python train.py --n_layer=8 --activation="swiglu" --norm_place="pre" --positions="rope" --rope_base=10000.0 --attn_scale=0.125 --init_std_qkv=0.0182 --init_std_o=0.00455 --init_std_up=0.0182 --decay_shape="linear" --final_lr_fraction=0.02
Each number is 128 + 32 x the weight over the matrix's rms, rounded and kept within 0 to 255. Layers, rows and columns count from 0. Numbers have three digits each.

# layer 2 MLP gate, 2304x576, rms 0.0201, rows 2163-2177, columns 432-575
113133100100151063121134071140109117123140198167091107053180122077067164148176172126096086155148159098081124106108156103118087085143122098172104117116131195163174192151122083178126183150120119073118159109109104133179099127050139190146114146112146152124198175142061145111148093094132129078172127132126065107118101110120096115109157141085132119132101150108076116047125169164113144132102147102127136148120104116088129086174082195050084
091152113128162119092101113116105155154122124130157101120053136104169139115106106164189116170136144163106107101162132157099107128137138153074186178108077126088164133170115130145095175128087137129123171128149160113154133136119127177045101120130148162075182116159105083110132077082164104088156090104133122129132139119109108155089110139094116137163136195200136105050145158160130113105136091124153146152146103179141098094127100132080140
148158122074082078089083143052124175158129136095069120081125114113110104109098101097131112177107161102128163119139153110158137104146113107117123072129146141126101166146164120089094189103080125144130129126114199154149137127073151156142122114133127158140178109167097107070162142115097114130101154116103114142143157096091123128099084136143167187186160132125126158139129102082159132114166088114152149124097111221160110147130111141100167
153103172084134152078155133025189090115122135124146067145115115112101058120106109130144137121083057145137077040133179144122158114085139116124118072145176090146156085126126091108027170174099100113105078120090110163174214151156107109129125195155174162145174144125167128125155098141164133162071141142149118187045136119129124097092113155094176137092111146141078099160106084133135107195172110183137122127159123148127111104117155143096093
120103163087165144156090150114087136116118078132052170149144112174158058108141124103101137146092119157095147177166161109142097066130079090104131076135109168125113155137137142128138135158056081062128177105124157098104118090121113139111135102137103114135147096113123095096152140099155113087109134103144106152058127148142103085122135117086138176081123072151117137097172126144103131155113172133144145111124139134143126118106211157103126
145125124085151134087156107139156210137109136113116092159132190168089159099169096121145102092101094133105119101098169175125204159117131123166123100112154152119142183086154144101196114128096104045156162114149113162096080100077052082135129229106081124121178151146132126123156124137129136180139108138116148112069112082139074084125108142084133116168111142086115164152122148143151105145170169200124088190112076083183102090077070205123118
129157121144160104150129151140138151115111115171171156100134106091135145122114124184133152135120153152124067065110165161130123197148117142118131153091145085067127087103082099143067151102122151107122136121125117136144128165126118142127169096130115088102130091165153120145082180113105148110116114139138113149170107146084112167085094145154162104101157139128132106081086178108161142130132127113156163095118190143138122074105112099125144
085089100106164086104179148120138114120138084113129187196158125120144126165102080118090174186124178076145119183137104062118126128124120140112108163176152143145168103137107156125125103140163129164062140124173166105106183148143148118137161174100068166133138142098113191098166166098122146134144074147152117131145148154119103152186139156113119088125139082145167081124078152160078136124106174068119185142107112074138137124116114164214184
131111099120123131086095138123152184149111177134140105112150201141085183131120141141060122144067123102155159148095137182120144123123104142141134123136102193104127158135095114091102148115104106120144133147168086144157161137160113131116101122133108119145107092157126126107168151069112085126059123128170152111140141115155146144147129156172144130153144153122092130121137091153087142203134170085111165142136102107190083103105096145163127
085131163046196109156132170116091103130128094062139160201124109130208140187093116090082088159160121180040077060133045134109109165182137119105121151138211128146138135147133136102184149120087094148112164037104092165104151176126101078160108112099127156113118135112167187076134103115091107089140139165098116147098130202126145135141109073096089068045130122140178139150148092125170146128147164097157104146100113174151149133147113133130118
091152108162156095141134100144075173130116098135104201140121170168096110114125123166146120162154169110094130138120099121179089058110110117110130105083095117132165092114118153108145129092128120149194131146103143174104165159103093183101135113155101112126137080147136112042091120105124132148164091075134137129051142135146122088078085143000114210094107101153084075117096120087138129127102118133166112193073106109113099136165051084115155
129149168083109164079166137110157110130084131117112132187120120092122097164126094121153175151116127101122130078099106159116156107125075127122099126164140128093108142117164118127127131134147100120116158157137155080109168118145121150136140160114163123145137143128123133171154099135155122170123111169100169086144153151152151163116060152176140132141117119104167087164110075166147043145147124167132120132163139094113129223114179117083111
144148102081129141106149159126183192134159047123128095206122115093129140105120093169153155116116100101133184071106168169090111181103143136104182163158080107133070129123123085162095163127057139126165148124131123121102167083146131132111111125142079142164160074142168090120126144129120106076159166137176151123143145140148146098131131165122099176081142171090078081142127118078182094147144124116075162150171216092173105147123152144146160
177105115122131114106129164078118163122072136193109131173163097177120124157084115095133130176114141063167141131133155154103121139151156160157105164162104137108127161186133083114096089121191087134118159134151068146194174152118105150104074168079130194090154112133110154131131131180158128136085109142123128158090170139164146083183095164176141165238114119127149120099136108150153086131168123130109199118149142159157082133132148134083127
255124092115107164087150129121125155085159106105089150108133109117102096137149145092109155186135132140163144138117142051087178112153098112138117106105128153096139141128126119116065158118166128149239077129121133162075128112136104099178122117136192142101125135073114102162170080145151124089139123083124117133121102098133195090095169130168171120137060119134167144105118098136120109125167168142175096117192149094171097160100111149086113
# layer 2 MLP up, 2304x576, rms 0.0196, rows 2163-2177, columns 432-575
163154097085128117077089089084149171120142030114084158208156140137121178147039107125105202113109125147139190135085139066170177126147153112059148153161136100131124135115148109114175095113168173101139113172131190142141097159117093047129163127121115113136130103113201118108102134110137123162139059151178144072172121194122133117093128109145152041189127158099160186131111062158140081156099114125110053149127140119205102138195050155127115
114127153138124125179082135151117155189078127105094155109121143122116121068103120124196159117161171130081176092132107124124087095100121157146103179117087195088165115124144149148127191143135151119169194140177131066103122129083118163099159088157102136062169112133080134096099149123127157117132149112111104094135122156107111129162099127120095173119117113190141131120164125116117149057106172051126146108116088138171133106158055122082134
117138146113105160147167123130139084111117130099100117124155103093135060110147101129134147129115107119095115086063143139079111145116111066133103136126124100142124126091149133092133210151143105064139098147150103129195160124102138125141142208153152112103117135064129135079154115121119120183089104145148100168020101203143077122106144140077169150105159090122136150104123140107146137194171123162120163167131107138130088093186133146140079
141068136059088149123161086130099110114106198134201103093126179162124114069167136075167102146118092118123078118154136151096151096116123156132073085139185124190159124131144124107063118131160130114052110121111007091189150202184109124128149172164147194062139137088198126145089111187146113193077127133124147187066114127118183123132148147128099142087038111088108125132088054104179092166050161130115085102122114155125104096096202136157132
090158165109149158073172162129131132181100143108123105128109115124159196125194153133088152086047099125127152121115090163151141074086127109179141085143086145134124133143179099151108132168128110180129167116159147155110111159116128121069171149167164099163158101135171182134149138122116080100148178118085175160143160158116119102147204134149122130108213138123134132128115087114138026075115127104165086149094114136139158062170117075132164
015098149106097139106152131149139209134054195118066144162179137125093159184179081125145140133093064104116109197082118134049125120127082124255140145182122173127114150103123117134151114132155097100110164131187110171128127154144108086159123123111186144177146115091161138219092127141163134118142121143173133123179117126135126136180162133075088112120044169104125160181119074154123061132075160150138117139177064064121225121123166158164167
172091123154113108164137111143114161149141129074149117177120127115097122092124118093125115099159126189180163121127131143131139090148144112084145120108130172153103145122120145118133158071153097148151150171132081092153185067106135121138115131139177100117177083083127132125165115155152117127172127094124129057153168109126151148135155097105166093132129140150116150121152157105117147093105189129132136134118077092175135107207118111088097
144090196162107123143095206110140135158174138099141141101106066135082180118110214125149149108100104159127131119126154102150098114122134153160137122144137127118107108067150116155138135140122124191128090139141130156109080148130134083121100091177120106150162111117116116122064114117138153132089167116142125122161169107163169149128180101120159069119125142129158105088128106113127153087143158094180126124187113108125148117124105110172127
119119157132170145129146076150144094121146080138112142127120141101089096121085107118141157155095152134133085114130100156160202151148149146152140153094146070154124188085155108085103157158167168152112162132076115111188103090130129112114116132109080102108100108132120127155155092129161142133142099084153149137107155141137115083104126114107136125137088099173099159099097112107148143134158145121099073135112105148124124103101104093167078
082126138097130184220100100100169163115112159117157111079089136114103117146138111206125104104141132140173110128141165116208197143149149150167079082105131095175130084145111122123106126097120138169166156097098153114132128147088136137128170098169109148191111134140106148142139145124102153082170135133118142076130120125116135111124107080088130109166107098131141135146190128109128123107121152123096085086128154127104166213132145131171132
094183124186129145152195171076122126104117187120171087109089109129065109103077173139203115148103142134109084159135071091143130141136172109108186145128115119180179102197080116156102150125138138153142113148080138111103134164113187169082094136100141136180097094117163114127160151089099127135104092107052090147146132135125176154132119093167140120117168179125202080136099168083122122151139084134129157150137116086137174090142156096180234
120141112142148108124127081128131081081124199158154062188110121130135109183201096143141115135139140101115115109119086161176133169167139159106081135132105093156130073150137166141101128128205143125132115106119104119098095113147120188133183136126137131095119114081131072153148085103130101156170103121090169131153125105160127156136091144158094157160137132134118125111101182146134123160136123139130122103114112158083133114142098077102097
161112133135151101074116128102108121084195139117067135114081125142100107163146119119145111143153101194119117110086152147156191145131126126157138116127139132138182160093160141132149146026143119137163126097098126157180095133131154101128137154120120143130040132155135074127204118125093190123095113206119093151136059135133099142098110156113109140171090147165143146107066148164098109128181109214123123102110159104140130114081111145113177
160145158123081077166182133122109110134086083172160116156154160046135126128177162105174168150152195122153068148138140125137141208136156118131120075141113117113176170133137112156155151097148146125168125133101121072150139140103101203128128151178139124149113185165191125121161105140139139138034132125159086173153155139156055196136092149136132135150076100109097134111159146086124115166112123091130173194103050092195188115119103138123129
143143113173100155142191112084120143119129169100113105115130093119162112099100126153138088095088162121057083153081121160141166116159153087141161098142107201149121112107160086152161118149105102142081147096138169129079101103136084142184152109124155139155114131085145147146109118109069145100143186180205134089083132175175157129125151079171140135098163065117137120137200128157134099138115126167108172148126129137150145146154136084161142
# layer 2 MLP down (transposed), 2304x576, rms 0.0181, rows 2163-2177, columns 432-575
130143117157132186112076141108169150090121110082095135153135137112124102109114164162119073119115095176166183122096113166136165181062120141078100110105083131243078130125146140155120121134095130148109129114112173120060177110124146122155132068116152124181140130165173127166124127103116117020128171132169066096195169134164093104204151122123068099180123181173140128088145136097120152053098095108108143189147143145131121109178117217136118
090149142165088088137089159137178168144086075084113132157100123195132109076135118099112146069138155143095188157115123108109106096118128135168080153138109100141155161114121110088140133163122153137079129147140133126095128144107108130144176059124083106077141111129088201098118135125111151110154122165139092101191116157135120165139151146142091178116098126062141142172184093125145115115069181084092145148126124090100155170126116123120128
104144086114040127094150126172121090125092103125083125111175123098141053040126093104153083180105123120113128147041148161080140118109113134150102120111166167120091155091192132109163185120150122091190123181111144175176162113092125153156147188117121107131142116139159124051112146099104166157102130145137138159125136158113092097091083159099163202180160131102139132095164093121125150188196122155147178140132109159179115090145120132119148
124116160072147126113133085173082157136072181081189152121098190139156173130122113081129123171109119084085089126165081126106141119175147137163096156168144127132166172133145151150132120166163170091036125112163025089177100185161088112140121106110131167088128131116173172142036158128141100156175138127077109140144169151146204119124174153168115110118093124073164157051084065102122101083133178094081087096096160135104131077181169119102136
133165181129143107134151133084113143128131098118103134150200073144079119140139102128087121103123088130125149137135149097111121136129144074171175125056178157113111099079151083138136149133138076096201142106124144154115096170086149106109123137148142105162195154185162150128141113136098121125123174105082131169095156130172103100141140127167197109114166155108156150091158118155098067183134086089140096121117070123138139075115168122164177
101104171093124125165108153104126151113139151108126154154174081142144060124167092152117151132169083122104083117144168111086135082139146127190124160132123117150115111068126138156121082147138077101135148102119126112131161143181112107123107088138184115132098146089199063166119141141166132077163150133160142137188118156112120139175142133092169085083101136190164148144133109140125129174066142157087127124133124096056181166096188153121124
120089103097119107133137109155125136146122111139111123132079156150079132076133148084071111162130148097142166142113159135137114102111139093184115127159104133108129126184112115128187111113117102137119094135168129127130124135154121073081110224085118119109139163095105096135107125155145096139114139158118137158119177152124054076137164118123067116115164107117126124183121146144106111125150095137097092152157089127108126157101133124140113
140119166111155168087165107115161146140117130181126120125118135146180100132117180078138119135139167155157108116190085141110095125123147106164165121150072109122102061167101120173167161161107125077128186129171119108132147148122124131104120127194102134066137128149087162125162168073159077162050143093117116119125125148108123145187128147140172133120113114136150130125101157074079147121152112157121059088094080089130116132116127092157164
071132161125127133154138146117127162120139099133136135155131083137114119126087111142144064169125174111111147139185136147106175154167073164118103125100135099078124154134183173116192167126150099166140131128109115137163078144091106073164092146148097186115178160128127097140111150107143100139173156128174154113066160156157106122174080135116128178132161157115148162195136111119150105176104144112141146135132146169094175125151121159152126
136169124134173119156121138120121132164136161129152087122093118119091132134084141181149107129145176099078146067184092104127090129160115122106055139150183117144127107113170126131190095079110072118153109081176099161167078079108081145143123190106085149108160161151152124140139091158110087180191166126121130166167147149160109097113140139122144065142095090132114128149144114120133141166198113145066138057058029119025179168121149132146120
134059096138115107191139191117125142134113135147145171145124119125093118201095166209133119073191170141140114114176181118124116175145173121159109145121178066108188147121069106094100084111128148066109111109073096141041104130145141138133105117122044110074149192091151116084109097194086154134139080161149085083165103115131153146137116122103139157128175125080137152188102124096130075107134141101137101172154098116143155135165069133201169
153166122114148148171059104163144111143152136121147102149103164102123137171163095155128139161142114155100149138117109186134110153124164153096097093100117116164112050099088093154075111145174167157130119080155138148152139170076187135153094117119066168134108142122140141104116084065116095139129101098089143185102183154158133092091138188124146105180083092157132086072151180102181151143107150079120149106092112142108140073145081096158130
106061144117150179058172164154100148105163109191105119136135077105106141109118083184147142174108058118153153148143118138126170180134106124081103168143130117128110136150134124135100161144130085142147112172120127098077143056103167099106151075107132054178127067152105117111101162137099198092113161134145062140112099131151132153124144130103074150110137192020117128131136082135161143120139112130138106147154238078137141166118209143143119
098141105107123126127106058174140103100144178106149081165101127102115134061214151135154116127122144185083138102145077098106113070122066161152111075162159142111085114083135164121128104130122121129152145194150094211134148130126119145193229115097086138154114113147115118135077123114174146158122133094177155208097134139139137103171114113081139171080130119127153092071159172076165181071156149155130094062139165161137114133064173146144109
140141186172097174163126122090099141061134147104100148184184165121168072131130178171136105116127136151089091121105124072119136138152134159109125086146109104104136099124139111108155200097107134144145146168198155126113154086130143141228050137121114127133140139143156087080063094160105111059113096111203143083133162125132065140110158124107130118137079084118127113131109113142173111135089139170187167078160107069111132160117105156098096